config.toml
num_hidden_layers = 12
hidden_size = 160
num_attention_heads = 2
num_key_value_heads = 2
head_dim = 32
intermediate_size = 640
vocab_size = 8192
hidden_act = "tanh_gelu"
norm = "layernorm"
norm_place = "pre"
norm_eps = 1e-06
positions = "learned"
qk_norm = false
attn_scale = 0.177
bias = "all"
tie_word_embeddings = true
parallel_block = false
init = "normal"
init_std_qkv = 0.0239
init_std_o = 0.00489
init_std_up = 0.0239
init_std_down = 0.00489
optimizer = "adamw"
learning_rate = 0.00189
beta1 = 0.95
beta2 = 0.95
weight_decay = 0.05
lr_head = 0.00668
max_grad_norm = 1.0
warmup_steps = 244
schedule = "wsd"
decay_fraction = 0.537
decay_shape = "linear"
final_lr_fraction = 0.0
batch_tokens = 16384
max_seq_len = 256
doc_mask = true
train_tokens = 88560000
max_steps = 5406
dataset = "wikipedia_en"
Each number is 128 + 24 x the weight over its row's rms, rounded and kept within 0 to 255. Layers, rows and columns count from 0. Numbers have three digits each. The size before them is the row's rms in percent of the matrix's.

# layer 2 MLP down (transposed), 640x160, rms 0.0636, rows 117-203, columns 0-79
117:173170096105074142168066142106103140149100112161138113140171130125137169143132143124120130133098113130086106133152117195142127176088114159137126132173142147124129126072126127094130146146144114130133144138120071112105126104143109117113126106
110:108137102135162131121113137140104128132121113071142137127172153125151141108154119108074096152127106139137104148181128154143120155124125048134095143145118082158146155099095116171148156206138130124144159127119122105147106128067126100082155130
044:139088147180170144171118151105116140110121134130093143097065140124098121104115132000129114100168162153099097133140110138122099117135161132097112152151148088119128140111114108101133128129123115107135135150135144156135139139129095112129152103
106:123117144085114131107179082129085107128112136146156125135125139160136086132142125121121131121158130099120113124116139138122128128117131168111125182129122133169149148107140121117156131127131137090123120173142120146099140160178088097107183098
065:157148188135178161154121146117130121097118125095099136141146099112133109160132135059157112172117132129136128113157109120137084136131113072141112122136103162141129108145155149130099145127117113143138132083142133124156091154113162129128100154
124:134170135116140109136113137093127170139160149122136139119141163105118127123147104135150149142110117125124090113176129125124104098119145099137172128115090123127106178153155096108108127122109099114102143142133129100085148127204150127118107155
070:107127123119112114109104115090162125096118132133110166136161140112166112109114159088165153161162135140113109109176162139089112116109151080134115121099106114123144142114169142178143136122128096152124110074164121117135113159136143102125106130
108:085149110110133120124120148131109138145177180144122122163135119156124134128135136060116133114146110095123155125112112136142163185146153104153087109122128089134118116115129117109127119098113106148133156105125171152157072121133174117134115103
106:162128127126109160122145131119148112117155113136086155122163109117117103125102142161132092115118122136100152083167176145077156134138085132136162127100120135146141114130156122129142092126136133142157106084136161145101134149145170135128140174
121:148094107157164114164148152125143126097120104118135130135125106118134087090130140077114138108121133103116185139147124130122151126106128132140110161110092191115136156138143123124157153106179134161119145147120133080138107133155091145071158129
116:127110158153172138159151155148139112173088137115100123093132120169146087094139103083107077134122139111127095131139131142132105159136107128115150101152198137113144160162111096173122134126143149097121100085089163113091139162155166139133103106
084:119119148088148133143110106122127155118128126098125133167179097110177136084114121098148095130154137120129140122191140123137099162121119093116105131064148104071171108167139125173151129122083110157117162113111108156117110180137136129150117135
097:184128124107114127132111117146142114127114105137075135145171141114129133111104181163100138107162116126105147091179180135072127157111108092150144168110109141096117119112160129138121099132145130158110108113159125161139144172160138126150149149
114:137083116149118167116125091109116079112090125113127142155146116141116114160106152118138156119149120112140123114134094085138153096085088115128111145159125146070145095094102121106147119129144144120149150135136134082140116133103109142108129128
087:083141140166165119110126127131112141122109151118113133135152140131187156106109144104145145164143132138175138169175134164122080133102156079151107111111114097128134116103150160167141141138143083146126128107156112151142080134116144083138109131
112:122100105137138122129117134084119112139118132119098130105135140111155094132126133197136159143139112155124104161148198136056129101094121112082125135139140142110093159109176162107135110136148112125145073112161121145080122121120131117170123132
108:104111127133147136129120127074114112136113123127113136100140137107144101142123146132121162152145117104125104144130200133048136095096128114085120127145146139095095162123182160102130097113144125138154079122166124144073132135116138123160115149
104:096120153104127131154127109116128184137145164099147083146152127137175128076105132083141130167119111084124126170181130094146130166132155109147116090127154104161157112143132129175142178131121125126126113141107142093130097152135119097140126132
106:122117133128173122147153110138121114087163116165092133185133123167130153101131151110145141147147132130036149139154140171118113109103136123119084148111146120096148119138108107151119121120137135127100137115159128133101125193115138140169140144
105:135095072160165172113106116122144145128130147132144140109088131138101163139099081121184131132096135157173151157138112124115114160106148133130138101131102145088130147157092101161143122118141131100117149118108148113122155130138118118143091130
076:129159141094152108107105172130140112164114133114118124147105167107123134131135153075134072140149123093132127111119128133142100141128186091167116138088108098102136114113118131170132116157168178139120144123104129127161106167118150131133128135
099:116112133172088137112110172135135141154139108092100181103109109131134093143172111076123136134138170122122142161100140145129144104125150102094147083123103132111155174105125111100158066120129088122127161113140122143153154137106108124133131128
106:153134119125171155133175122136089114095106136134129137137169164163145074121083163107112129112135122093143110132126134132117094158132116142168143178130154082155115138118138078106123124117096121138155158132125134111147132128189094133127126117
086:108123136112179088093120120106141140127111165123134119139144153104170133099119168102178125190162107152136142128161127168113117138089160073128093146067100114098125127133134167171130135164129121134108132106116118136133089143094155126144147159
084:090154112151149103167139097127110155148149174143157115152140147131122103113141104092107106098117116103122140148113117135140170152164162068103100147114114074099131090126103122103119133113134101108101116114124160131100128127065127149139125131
062:146119128181146156129122166112135136088114105149159122113119129140093074130129118000154143122144161114134070106110102138118124135127113122125124147122128116143124119119094102117161169123117137117095088149119125125136159163129102130098166143
092:092124149126143128129146104142124134146122182112131163110095146129114172107134127086148128086144167113115123112151148093129124112115128115147136069139142143102110111157113076130145103116086128130111107129135133162109167119104111181133162185
118:131140155090126152126141065134143121145111167142138089119180135148136089097089119124174145108146113092114142124125118130124086135131133153141121094110079157135143134112125105140154152113133144103158113150103147182109099145143133113099125080
090:109145156113093124162125142132119119138161124084111133146114127138104133141142107074106102151127122127114121128120113129122133138127145116144115131142127050147120128055134159145117123120137099112122142146097123118158124155128170120130102133
070:128121131150142095133114102100139124134097167121108135163125142125156139106167110089151115103114119080089128153150124176121122106157111095101105140118153117184155156109125123143116155084144104125105134140132124101128144111087105136152081169
081:152153160156132149143101116118148140120091137093130125157191151147153115119099163056143152118156099108126144122131113130137097126117119087124115113106095104113147097137163110185126131102128120148166138097121098133142101186124145111132136121
077:075105127159112136100162143128079124184157114114157095107172148158157118124126126108129159139140109108139142133131141131136085149130135092112147108109119098096132129172120139173091106130167142098129147150138157100145115088165148169146133097
094:166127148138174100099118130123134182145140136115093129157130150133145182100117157121167095129179136108137128159124124098153126149114139090163072097116099095108149106148123105147133150143147114162178161132113116131115075141107166132138120128
105:108139125157151134138122102123099135158122129121098127124155139138141171090136146094104123134140111162125127118117124178122091099108148148149081085142107123058096125130102140085141135144090160097121105145146150143126131089108114140111141127
114:153110091151116132171159111163126137088170158120073149070142137141127121116115124103117132169126122134087113127105122098140119102127155118131160136125083119103134147120139153144094138121123124174137101132109109134147150162113156118146055075
108:156086100133114125171172131147125146121155158117162129151144136160131086138146131109140128101125106109115118101150126096107095108121150153112103177117161107151111074161087133136134145175138131127148116128141146089085127127137106113129111082
080:130130130159136123087110121100156124140127101142117126127113116165103140117109150096160100105134120102095135127091117191147114139152190102174129084160117116124154132143126126144096138107163164116103151126135140116135115140119159076071127121
128:138129129178132119139136117132117113070113091100102158108117137146121125107135118096167140121136134144111092124108121128125117111158122152138103150102125169157125137172096134130161143167102138111150114163082143114121100120180109101126108103
090:149147140106126104122122071130140158104132176136116166161203123140127132096115145151148151113129133128170187118139141159125107137112141075112151093097130129132094087118171146148109125108116128161143136084128141148132099163151133145141129129
085:146078142121114146153096127126166113084128099143152155153162178140148120133098137071123135119135106153083145124127117109117127115105104113121125091115105145172131105146145132110120154130107092129157118106150186140110136148137137098123160134
112:174110149134124161138086099119173102096158105129160140133122180120148070102118126062128126152138114153138168138085132124120173102116126116141139161157137139126113117115083131120154120107134112163147151123137110141150124136148152149105107109
125:122118116122140145104144142133129147181108163098113081162152105168118095177086117125154129145148116090140110152124135095127116152123119129144169156120154076151133098120124097139164163138143147158146101123112131121157105177128163077118119165
081:153111149137141102133111121137127134115133172137154153104154115144151150124118125056111083114122097090135143171073103137124167137122102061129108104115114127140154085139127131107145137107153154156143112122141142137141134106170126155119075146
102:155175146115098128174107160145119126136128092152132130127133120128146113134167115238117096097102109118124119129140152127149135143183109077148114157119140134128150101109120137072138121110127126141113137158118174144134137100105100151117135177
108:148090089128125170114127127135094171114119155100120186142077126154174159148124160074077155118131125114172146136132134105132132118126171151110160070147125112106133158137142132124135106128125118108135112078106109128134137145095142128156163119
095:123122108133160099105115156164156102125147142093118125140202108124130143138116111086148088115170105143170120135114114120149146161176177115154094134138111097119134126157115127102124106166146117095125148137107160179149081137179131109135087103
099:147108138089091164090126078139121125137126159084095131173177141096134129111122128152129145155150124054161111132119145154119091180144132124153155092124114135157081077158131148105083144123129144142126126156110137107135122134121133150130131128
096:133101115109149107145139117111163115139110101150107165101118161119142120149086164107117126163174156146093110124137134130129162136098139103103097112103097117108135179144131125103108163134129128119182117150138138128142098119103125137172127126
088:166081125150116164134137094134128096117099118129134105112156108139153052100129090064131115113111135112115146146106108131106123115094113116111144112161161117164117084165100136103146146120152135123154136103144162156136106140149134176094164094
084:162110139118154160126141116169096086116103126095131139118080128107129126133133139076073169127116153122111119138097148150137124132090140113127119157117093102126151143099102141099130122179127180103141121139126112129138080111151151115111085109
104:128150101153147132176138109129111138076156131123109074144151185130115095124126122084145149137166115102120183175132133131136107170133096101145130130140183137125173134100128098117144117126130105096091098143147106150145159105116147135136146155
080:138133099141166133069140113140115103168113129112119162107151140148139116103144145097124107118148172091127171159138147096128139155132183110128112155146130138135140094175132102113147128110099101130137124145117099144112143106160178131138092126
116:161123122168164166140120103096128097154102163134133140131146109123141083111133118122135092183091117163152119175139153115127129124109107162134105142135117110102150133124121110161099173087159084126126136143111092129153116153170122111182121093
102:054136111115186110126116142125132184136138174126116128147162130130158147112119123085145139162165109146139151164148100152137087143120151095137114153080127090112162102120122161172131116156125104147105147113104153134161091135116158102128117134
105:126125112144165148124127166119107149140128112137150179113117135129091107098120071077149120089121165095119112158154107123123149115111084121083104151129120087163117129107130101132109117081172107147127142158148127172144182137132104139142140156
120:164154128121110121127134123183126139120131131123140137155124137142102139117134127149129091116114144129120146104099035123222127160137126154184136132115129126143165107150098077150118136127120133111111162137086143115178135124144120141087117112
094:138110107098100135086128112114157129149108146124152100130170146113134111159112091066116090171089093106112121127127130105139155110122108136156190146113116185129143102176108127138162131112115132138132137104136138125112164110174131091141077096
059:171154134098124212141118089116141131119130060117117183125108141123132126126155166058127122149107158129154118150156143090110098123089146104135117117118106145125128146129129143137144112134117096110097170139099066138148167155154088165146146082
091:145109120131186117101131106127119135129118154093095114176200120092173136120116112093127108141148102129140126124163143125142138133128133047145075140069104121120180116093119123167143145156131116124145187093118138111153081135120162130116123124
093:145126126122118143113132106091077128135095135140157109104167125100157093123141162145174136140144078146124142150112128140134135131107075131128115142122130145120136148109125126183122168102141135147101165170112149104125109108168097144158098109
065:135118127183127116102126155112107073147088152121107143122140143101078097098138145075111114138142079116125131142158116120113151149138128123126131126112125162139113103123120126114130096105133181133116158117086111116165120120161069101132155148
095:125113128133151096127102130118149112105150105104120113128130125117147196147104107130118136106133135084135106149098118115128135110155143155138148175143109127106174148132110098106109154151122101106075153136124107123138151131133126117131085113
122:149142113141118161100145113107140136157118140138165075117146142129108100124113152154113116147128107127138096090098116131144190145086119183132152143122152132108165144136148138119104123090118131118143112135115116129129163140129135133113074155
078:086134105104167118109115122143127130143107152086107131168145123142173144146155120110110100137141144122136157112138103134141068115137140086159090126081099099109150105126138125182146161168128115137147121129107111122135082161103155167124121124
067:126093174146141117113134112126118129174131136144136106176146119135135117167115164142131133174130128104095159151125118177126105198095094115108127137088124119105132123127113153125102148097140136098070133159128119116120163170117135092106152141
099:140136115128123120147127111130167126124144165131196123130079119143149101109093047064158111136141125107127102106091143150114133124115151131135096180121133131118151168140134119090112164128160141119149149157116108110123136162130063141110169114
090:104157150121154130139074134129119129108123123114086149112157137114161171106135146093126139157133136146169146133167127167110081140111147074133102126105106118089142121142142147173149127124144095171132133093154092159111130154138164115146131143
116:104150125102123131098101089111154102157130193144147129143147113074103199174128151102122171119127145126154114145133135148106138148118106112109092075123132150141112087131130131133136128143166176117106130115114169127110103158142129126100142099
137:102098144120132125108136109128204112110155112155131140115081119145121096118109150164133128097142137138119109072137136130136130131134140117141159144077166139101138138186171115109076099108119139135113145121106114138151139123136131125128093178
112:129117124091147152148139152121118152128209181134151128159135123109156137131155109106096149157103136118133128103129157144124128095111125137092114122137113118126121154095142142140092125145106110096180162137123129151154130106117130147102080074
099:127131152161175115148102091112140134139110164085136120144153132117200145109107169093129145147147127141145134137156114165129085154095164091150108109123076121103128112101136143182125126158155102127129153119135094118166104126135148086129143125
112:118133102152158152157149147153163119133094164099084157161072094109127110178133114094127097154129153100173094130163143136139138150111105139117143111156170100118113117131105133117130153131127152132127097094117123205100116109078130157165170143
112:123145063122123126151116127142124159143097119127086162156144161102137127083158124103141156121152135112116120129171138167108106139115111111129130131124112134125120098099133129168117155154202113166142123115086127123183120119129166090138115163
110:116090170096102093161153073107113181113108173143166113104157151133107152157121073090123115106120121093109119120122134159123134129117141137148121148097138166117106112131122144138101111125094098150138174111119124081106126173144090126109130146
117:175099139094104140107163131153119115107099162092135133124133124110109101146112134086121126180140167119113123151118127104129178121101053142101111151077119151133154150089126123145102151108153122151118130082167117163127112143125113160123151130
083:169150153144093149167144153149169108157131130111140121108125101062170122098067116053142148139081151118124137134136133112133146124113161130137145141124119132121127181163101118121105134076101115143150125147107111132132104137140156117144127072
131:129119102131155164169158127111108131111147124109110138086133157102098076156158106154147143152125136111085087130190115126109123127152089120143159109145097110150117139095151089141128142132155138146134132122112113105128164143168134098114107091
097:120121116110138080152142127152170168122128150134095148147161120148154125107101144121144100134143111136095170128157150140121105149129133101157098121099145081149127088115178154124135137121105116149102157100174136156128089142118175115151082152
099:115162134104160104129127117116118095119085174137106140154106062139130171134108114094096128129132127102161141133109123133127137089126137129121157128128147162134114132140123132137121089097056159155137138147118126134123176154109111142110161125
107:150125149158141130102163134121138148138105115097140102088149103138129106108140098095131139126153145114124128122144120119153166121127114125123121163133094124136130173123127098132118092149122221116104087134145072067118158110118147143127092128
111:113117107155151132139109104105133120156152157139131116102121147107128097106135117068142134111120144132139126156126129149135158125124164154164167140115123113101094164181103140136111105093121134108126108110154134130107156129185126047134132125
087:106117114105123100137085075130150160154134164153108162119194137104126163136146135100124157180127121144091124081125148163120160131116140111132141111119139109089150116171134158124152136128138155124105111143144146150071108110080147150099181110
064:133094142142141103131097128104118112107158136118096126137120133124143122125139170040102117097109112116128108118128117149096149144155186084145100097092117125086132165154127129151143096159109099171100133131128102136136125133113179169118143129
113:116136126123135157107147170136093085167142161116100117100108118112110155160150116092158114126122116101126086155152115103134113153120102143097121180109121150175120099121151156137145108128117128128143133119113143120141137144106055115130071136
121:132146111145113139118111142142126126146130154098113089104157157145122114151113080099123103146157112092147147154139151088126111170131113110160158134131145111139151104128131090158155156110172131171124120115107122138117074173115135117128144184
102:103133159109144147113099140159154146136115147120140155150138115144088154092123120097126091092131105102151133146148090130163112159155120101140143114157124118182115158094109133156147182181101162142145163129099155120152122145145137120092145141
096:069133093120172090120123122133144145142132140134107142146171133129161142109114121103150132174141106119091141153133115154116107148143137046149080121098107118129141100093112133143149125141123111133117181079150149140181071141111162101120123118
# layer 2 MLP up, 640x160, rms 0.0941, rows 118-203, columns 0-79
102:134144123109091088139123156151120136082141140167111120151152093158158133130078118090115132156158109113119162145153135131132102159112122133116121110143118108139130104135152149122109132120083152152101138078135171117125114087141130120114107121
050:085119146143155103164107123130147114097123116153086121158151133155165144138092163133152173177133091131108139200177143123108107141113138131133107097127172109106117116120170122122107117127111104112163139160147132145107148117142121112124112122
100:122153176121149124128113142129169158124108098116133161122168105079113151111151145121169114130109127132093146171150143147132118114165148100134138125096127131126145103080149142120100101118126092126085158132135130107135127108133128120129093158
097:118147116108118108145130148146123147120124166150139144174144069161144135100081131095137145121156100131132149111159116164143105153123149157152160128157100100124119112096133124149103109132084131152103159086119140145149112105124182112117135116
118:139125149132117074144115157129167141063182130156120120140166107109132148110078135114122124174125121136130116105142131131125131137094144150153113132055151109112155114126112148127121096123126110163073129095150152155108130132142116142087084145
102:088104129099115096136111122145131137116121159169127149148181106134167143107087157083135146119168090085118119147162140139126099135154140106131100086126130092120137116125163160113081104136060126169093148106140161152104119122137137095138079170
087:096114159119117120147070134129134136121091112150091152151157121122138139131120122092100111167119151119061150131172138148119100130128084097094112121115132080164145120123119130145130127163086124136101162128118172132113142131122135101130097132
115:129095109110121134115120128119121105107140126155103146163206105128174157068095149130158136126153114131103146139165140151129121132102104127123147105126099122130109101112169160132135129142080096147097139082122123122109092139131173085137109106
098:091128145175128127154098114139130101121112077120140138137106128093103108126115117121138110169144129143163141100162142147139125141172125155163143131149151132093114135102114143133100111155146112133096192068120140118126115113107174126113100150
103:099125167101087089180139117127123182139153135155122137122109141184115127159088165111123109131128082126168108120162100129139147140122135084151162099156119156149112115146133161153116145105141148138135124124127116140101128073188121111094125141
112:118105106106134108112071136130156120102119125180134150177180103133156143125115148074124138137147130087084133139149145150120087144113147103125141079122110097143131112130158147146103114140099117147087143116135167120106103119140157111136105177
100:087081156137116126129106111121120130073132160145121143149168125120159194130111141121170095122145102149093151142157143139132131117127124119098122116117106128133122089120159163158134145146099088137126144069116133135100096127155156079132131131
101:089094129096105133103049131138099137158156112134119141133138114110123111145141133102127099142126130101137121103138147128144140132144116130171106142088150154129147108106110145156155053182141144166109141069121101130116124090123157153076103171
108:104114109120127119126125101135146117125133120178137176143191099133159147079091129090137147134156122090113127131153138129123103136128102113133126091137141098133124102115170147109103120156094109178090148115115182146112063119122151075140103124
095:138159125133113133117136131181133138130136130120149123145121133141095144131128123130121100123110145137136149101108028125236134147145139143163125136117127136137155132134086094150127140129119140127129152138091126110182146129133118153097140115
082:123151140127108124124128145203137154118150136132144137149122130142106152127127124109130094116123138129129147128117034126238134156167129143148127129123109116148160116133097096150128138134117132140129168135096145119167131128132106127100136121
103:131137118141119100168107121151145116092147141157136146168142096153149121129090137089163138131151119127133148134160136145129085153136124124113124107135080096130124094123129133105089114130098121160106167106118157139108108106127157129123074143
110:149129142102096133101117184133121128100154191152163104117134088153128155126108132119137144151146085111123130131105126150126110150109138160127059130126117107119135125135128132128107118163124125152098111104128099144115141140171159187112171131
101:124141156093111088131133169161110141138147119142136104119150099122127127138088129132125120188144151108114133113131123138131137107123161143133130108142157125180104108127121148100123115085119143156145126110164145169126101068161139151071127151
104:127124121113112092156085121139153134126098154172108140164143106124151130118102123087120160173150098098098135154133147159125090155140112118128100121102116080129134104090141143143076112168085141155101141122137162108110115120107164134144102163
109:127138150116130106120157168125085114102104187117090127130164044137119181110113139116121103133128120120099147123121134142111148141143121157162109152066145103124154114116142142105143142132129071138120124119080132174132126132099143086120151099
095:137123147107082132108101146150162142140109124145133144129175118157147146120110179126116112085121130115130116128142118100152123128144106124200138088094150127117114147128165136094128101113102112162138137151122161133074127124142103151105085139
111:125113108115095108163085139129134127110137134199118158147181104127147136135080135097132155170139093090119136145149144137126106146127132112125135098130124105154125111106148149114108115124071111160099138089134185125100082114146141108139100135
085:107140106123120075142136137154139139113173136163149119099120117181115135125127113104149110117134090131091112111151139167131115149121105121139140141128101122116149145099143146124094116130120105144104113136118178182110101153125116080136122145
053:129131114135172112116102122117112141117127109123060134162136153116168181124122140153109153190147071156119127180138153129121162164093172165149102136117172086083148139107126131129090117153149144116130147116135114084121142129149127111137095137
085:117164149137107114195149180146150156102134131147118143170097111125145153154141147113153104112148147087098132138118115157135144146155135159092113060144091086143119090154130137153086119091099124127123176126172145165153104070161158108129135133
106:107134191079114141142103128129129154109106116141160147127117132111147164133122197128118138136126125160121137162154136111129096123130134115139125097113169123158133143119156124144110133127103104125131170127128116086080159065187089150121115172
089:101126146125128116112145158147131086125111112127126152161123121140148143074142118100120100073131142113128146103112154129138099129179111157101130115180107110155126107118150133149131095158095131121110162130093116124132123104133170143128110163
085:116120126124147084149099140155146127098133123157137164167163098114151127104114107093130124107155099110105155124163150139129100165138134126130155121105122112154144133085150123107102123143095069157072155121117166143100096107112120108123089124
102:112129115118113105167108125149158120098114146179122157169165110131148137113110141077144120116166100090127139120172140137120087153147139119134127098117111093109138117137151148123095106139081127168079159108114166137107109111121151094131084139
082:122096147134136116135102151111169119129129128115088160146157120115148151126154101118179097097150129117049158106131122144120153146133132133126128134118147112160131141090128114119119088110138057117070132101145154163132087132112136119101097150
112:099127119103086121145115142142148124130147125187121155145177100123137161127096138096154146099172091097119136138166131136131106136128140119120146095126101107137125098123158152124095112107088115192099162100135183134099090129137153100142115125
093:096166168129155142133109126116168159092134138125110151171133136069128188114125149095126102145108122099106146160121126116116106125123106117136123100069127129102176093124159153159135126138124123133128128142128148094111130153099111131134115142
113:123127088109081134153147094127147147124163142156098173132106119127158112082090147106132168144124084156132109122150149198136094142150101120135139145119131123086144136134130137137125129167115105118089132129119190128158100130078127107122092090
094:095167157166119123125127080095145174143145135146170167107097166130127124152144123096158096126145093097158119156145113120118133132168157138125142138129130092116173112122146153129117115124149172148103156068138133127125138072110129147142118170
068:117133114130096077130122128158115119147161147186132172094127120159123143136137127042144097089132154061129135106146120118141143121169116129161130146147091117134172089162139125139129110131131138149098125123118142157140092109102091107101120114
112:083116181111115099116130130134120155118103138138088175128126114139125171121093178101135110152123135120102153130137133126130105115125093108151097130068106106157125106139132160154135114160130138144161150118125138102109101138110150115101082159
097:105128136150110134108087142120155151091122178116131137140163102135165167091122144118183119130180066134094165169161137146132111142117156111103111086114118123101126079148137157134094119123105130158138136108128152160114112146105117106137114128
100:082132121132116117152095145137159127132095145137106175147155094134153149112092148093142152137170111111137123120148157130136090173169134092136102118114091066107148125131142163132092116135089127157086170113128148145132064116115158088129092154
094:145088160106147066112136148112128149104154181144138134144123115178148136127147122116153134084166109107088144135120100174148153109125102128094116120128128125147113121117166131103115099099081137142153114129174093125143134108125121134125138165
103:093142093145132115187099120136170124103112114140095125155148130127140138099120099070106135142157117078113147128128142144134091141165109148109112097137131090099153093107142149140086114147129117142081157115136135136133121133102157122141113142
090:093114124119078124166144112132136128126160118181151103105121130156141145150111130115098110107127099127133121103165131153121145107139127124133148124116119163143126125109155109144090106157085143133116145151088164166102157115145096116115124134
094:109120130112087114115129099131144130128147105180130142135163108121174125119112125101136138092175097076122139133188152160113084110145096093106112115125117117105128111123205170118113090119119098157113145113156130147094079105114161092136105150
103:143118096154080149129127088157102152139141131164126137151129096127145121116077160131125133119169114131142111099143126121137134097097099162138110133120153141111096118113122113132127114110119124149136167119121152187138110124101148117133107099
096:114125149092090102143122137153151173111141138152120146182142121137156149126090147094141156145148117113099163134163126147141122170126118139129125114118138091137150073127144141158119103127104135154106161095142133114108129107145140103106105138
103:115107134132114125091098144113183127091138191130168162122217123146165142095101127122119124109136102126103125132148129144131098133117161109115110094126135088152121115161143146102111078166040140157123141132131124145125115143121114097137105138
108:116118094111097094191112157143135140115116161187093120147152086126156126150077146115157128131149096109099133145134118148123129159108138130119141100127095124109125090116133144119084129122093140170120137126144177153121122129097133115135107125
089:105125182122100076147105134111167173139120162126110164132119131163122151145112168079147139103132110105139125171128119143136145132150121083150135111141116129144173126142134168143109101127130143148149115118155102136135127094131118130122108175
085:131134149154089117129132106161148098112101120168115167136114123139133114179092137124185180093142101130090114105134120136120132132117107115136081166139125103092101156109119130107113087109135113159140158156158123154127124101116166125115096099
106:123107144120137116142142177146116146102108127127127150126147106145156121137138119110126082141112106084058159114144127132143117134141108126101124144124115145142124074114146098130139090088108149117125162115137140174142146111088149112118123126
105:107121113083114100156090129134147130133113113169134122163166078131144127111086155085135146149157086099104131131137148137119085153140117134152115099100097110087133109104168133151083064146106110155105144127123171115111074138124141132136077161
090:127135099119106071140141118146118130138169107140131099120153111089132131131110125108119099115133102096131123170151117135124156153109170094141159105097149104118142096097168157123120110137140140166078124125119147165121122136134109069125144105
106:117122106108109127139091122145145119113123127200126161156184117137167135128091131090139147136145109117097155126173141149119069144144132116113128127126116084146129111121143141125096121149085117173076151102115164130096119133132137090132099148
091:099159155155142124140145090123107150127127104121120135152149140061164112116126106135118140170135138131147173144143133172116107105174134172087151120149166100139123090060110104140137151166111107163126145128122132111127147076136186141131146127
101:111097119125132125130116132078122118119116125142116145115132127118167124133122138130122161137144106128125112160151225128061118112110114110077123114134143122119097136113180168113122098122132114138123102120159140154075116138111150102173116147
091:146147167117107144123122171134164130154098108101105177135161086136104122128145122102128149117128150104110137123167153124112084155103174123129152116155131068171132131100116130152116096117141107127109120129153124107135079155188176092127138161
096:107112119137118093156100152130156121091143145184137136154152089153157141119066140081133148142183092117109134141156136157124102142131130139138120109136127101105140102108148144122094081141099122162103145093135146144129092110106153098127095153
110:095136115114085094141108128137127146109128141178097165146187116135143172121099138094154127138172111112095132132149142148129101161129140121109137108133129096132144101122155147126099111107116115150084139090146168137109112102125136095128106140
099:157110129150108091121093100126188106113174100167127153138146135122128122112099140108190146092203115139155127105126142126122122132125105126133100132096135121088152112136130139117101073154154141132110146043136122142092061134110115122111062146
079:130139134110139136137123160128121155076111183134120139141149099137174157153115107122107134132123099107115113176164136093136099153086110119116108120100165130106156122147171137095116112116105152140147149155096148117094162142101118080134111107
107:117143124116113086145105149133138133144137125165108177165157081131170171109078142084151131123164113100111157138145122146156114143118150110128139097130090089123102102093149157118111092129095135178110178115150151138119083098111139118120100130
092:101144149122118117168123137129120099142092099147099168132105092095129105162093122057087138109111141077129118134170155150114146135119145147132106158139155113142154121101114121142119093186164131153082127144131118159150135110126120142085128105
108:117124110109118105145105124139135116091128156165115157162174104127146156117111139090142127110171105106101150138157135147125108141130122120129119118117108085144135112100147141127096112157080125160050155105122160111111100111124159102137088136
104:119129131150113088138112144128152134113124128142143165140180102138141142094101151098134117128162109118100167123158132142123095155138157128130156111130136079119145111091144130113078125129115098147076141106137148150107111118116131113130107152
099:130161161144083124107132096087169133164116122131167168126125139135134141121126153120145119116177111082088104123131097138155153128142121119116112096171107083124077089122140126127109113080148138132139165116167122125146101111141144120167136119
108:107120099098130104153085118125145120109129135186123169162160083143151138111101138089116146150148110080119127128156156119136125137134109100123138079125107100162137101123162149135089118147066114165099142113124199136112065122130146092141109128
090:157162157150125137119147137109130129075126071132143143143125128149144109135115139123130097087131130161108171114190137111113078129121098149142136154109157114136158159062150098131140111098140061098105140110125125111097145109127107100118117169
126:150149153083118078144115167139111134073119145135098147128152082115147113148079120127093131187119102116131126153126131131145128146121131121128144121148133098140130130141128148113131142149105128124108116055138148100159092090128128102090124102
104:095113127095165142127085122116175155143138093120163179126148106087145168063117116117104134188107131114122086109113159153145114125158118098156117101117122099137138120097150130166151136145129065114103139134135198095153093160121128117147105131
114:132136126113123115166133122125146121104124109188114180165180100136159133094078120101134154131136111097119134129159141123138106135124115116122159084130120086150127102124168145124104119142070108165079153094133174139117072087147147095132116118
092:134122083148091103209136144159135143110144126172112107183089126176137106140119148130125096107132140163171109105147124113119122108123084120120121116137119150134102100149128136113098166089117117112136134097151179180133111115119088128125105139
096:111128173144149134136106136132117146127104114143109140157123121120114152105123131112204131164149111130101201182180143151127099135119143102110155113136115124131111110100146166145113138133138121149129145077142112133106108124136146114144139160
099:101114168081135130176086180129143116152105106147126162152128109128115115087138111104134138094119136093082092083163152144165145121151104103122150112149124108166104127130126130171113126153118071130093128142177116124128105086118170138104120177
101:056169150116111094179148129148136107122121069178109117122102144104130133142111149093141104133123125094133113115155123174140110113175142117125130125163140121111127115139145168119088139168136154153138158128140141118127129083109129138107083131
086:086109145112148102094117138105137169122124163115152155172129109095124114166129125091196108168115113127142140131139124146140106094098165122139146130116124141143146114108134139161121117109132180117149134083155108101118120134107112137148145203
123:158111127148138115161091177138156113054159115152129134137192103130144145130085122109125131155128160136152143126130130124124116126118154124136103134100118122177137125108117162118131147141132090125070123060129151130104102103176158149098137145
077:111101142093124096112094107144168163142105128147144123148179112113138153153119174093163129109155118091084167108138137140140147138110155092152102096077144100119157106116156150166113092124123101162121168108135126115094110151143150117143088174
100:135168127126122152164094164133167157150130095153097141120136117135155135133095104127144106125133134095116119159144118145168118151129176124092163055167085095143112101137127140150101128115105125125112164142152146116113122096155115122153099145
103:113143120099103135157143112119128119134130108139080188123105115146135136087081189105144130094144070125115123129156135151145127176137124124136107156139116114073133142150115142116117104132131140145111144132116117145144094122141109128108063081
092:120130158140103132142082159122162132087110145153124151165129122086138151146136105097147129135121130123134155152121112108128117111110104070142136119134105126123160126126177160150149130121122100139149131129160122108107153162109107101127135130
093:143129160108094093138129155111149122074109095120133133170135127157135134090098128118106123068125090161145141110170136104121085110097116147152151159069165145157159139137120138112137111103134092108130119118121122100105135100176112108111108168
100:099146114108117109127100122126115125106101140173122154175181087122173155122101142084120152141160108113116137168149140122114107162138157117104139096139133086121129113102153151119088085142088104160095154120136163122122095109133128090148096109
107:122130096092103110134121136131145111125146122182129117155125126115130114134117091115142134114143110132127115116128132188140116117155142136103127135163112111167107133162116170130093076168097168139111131123153161116168108105089145101135111114
105:094137104136138090180093106132159123095108127149095150167147104123141121098105107041129116146148113095126135122150149156133088130159107144113116103129117116112149104122140141130078099159111157156094158113137157136145091122113182125128071153
103:105130141152106091157127148152137139099138134154148143157159095154128147129094133096165125116175106122112156109163109125149110161167133128129117113125107075127148077129141134137077104125100131176104181076124134151119108122141145099110098136
107:084115131082109107131126115136151140133108141172116138149176108126156163105091139095125135158151116099074142132156145150129104133127126120123110102127151097138135106133154143139112121148100114166086153103121188135120125127137137083146107127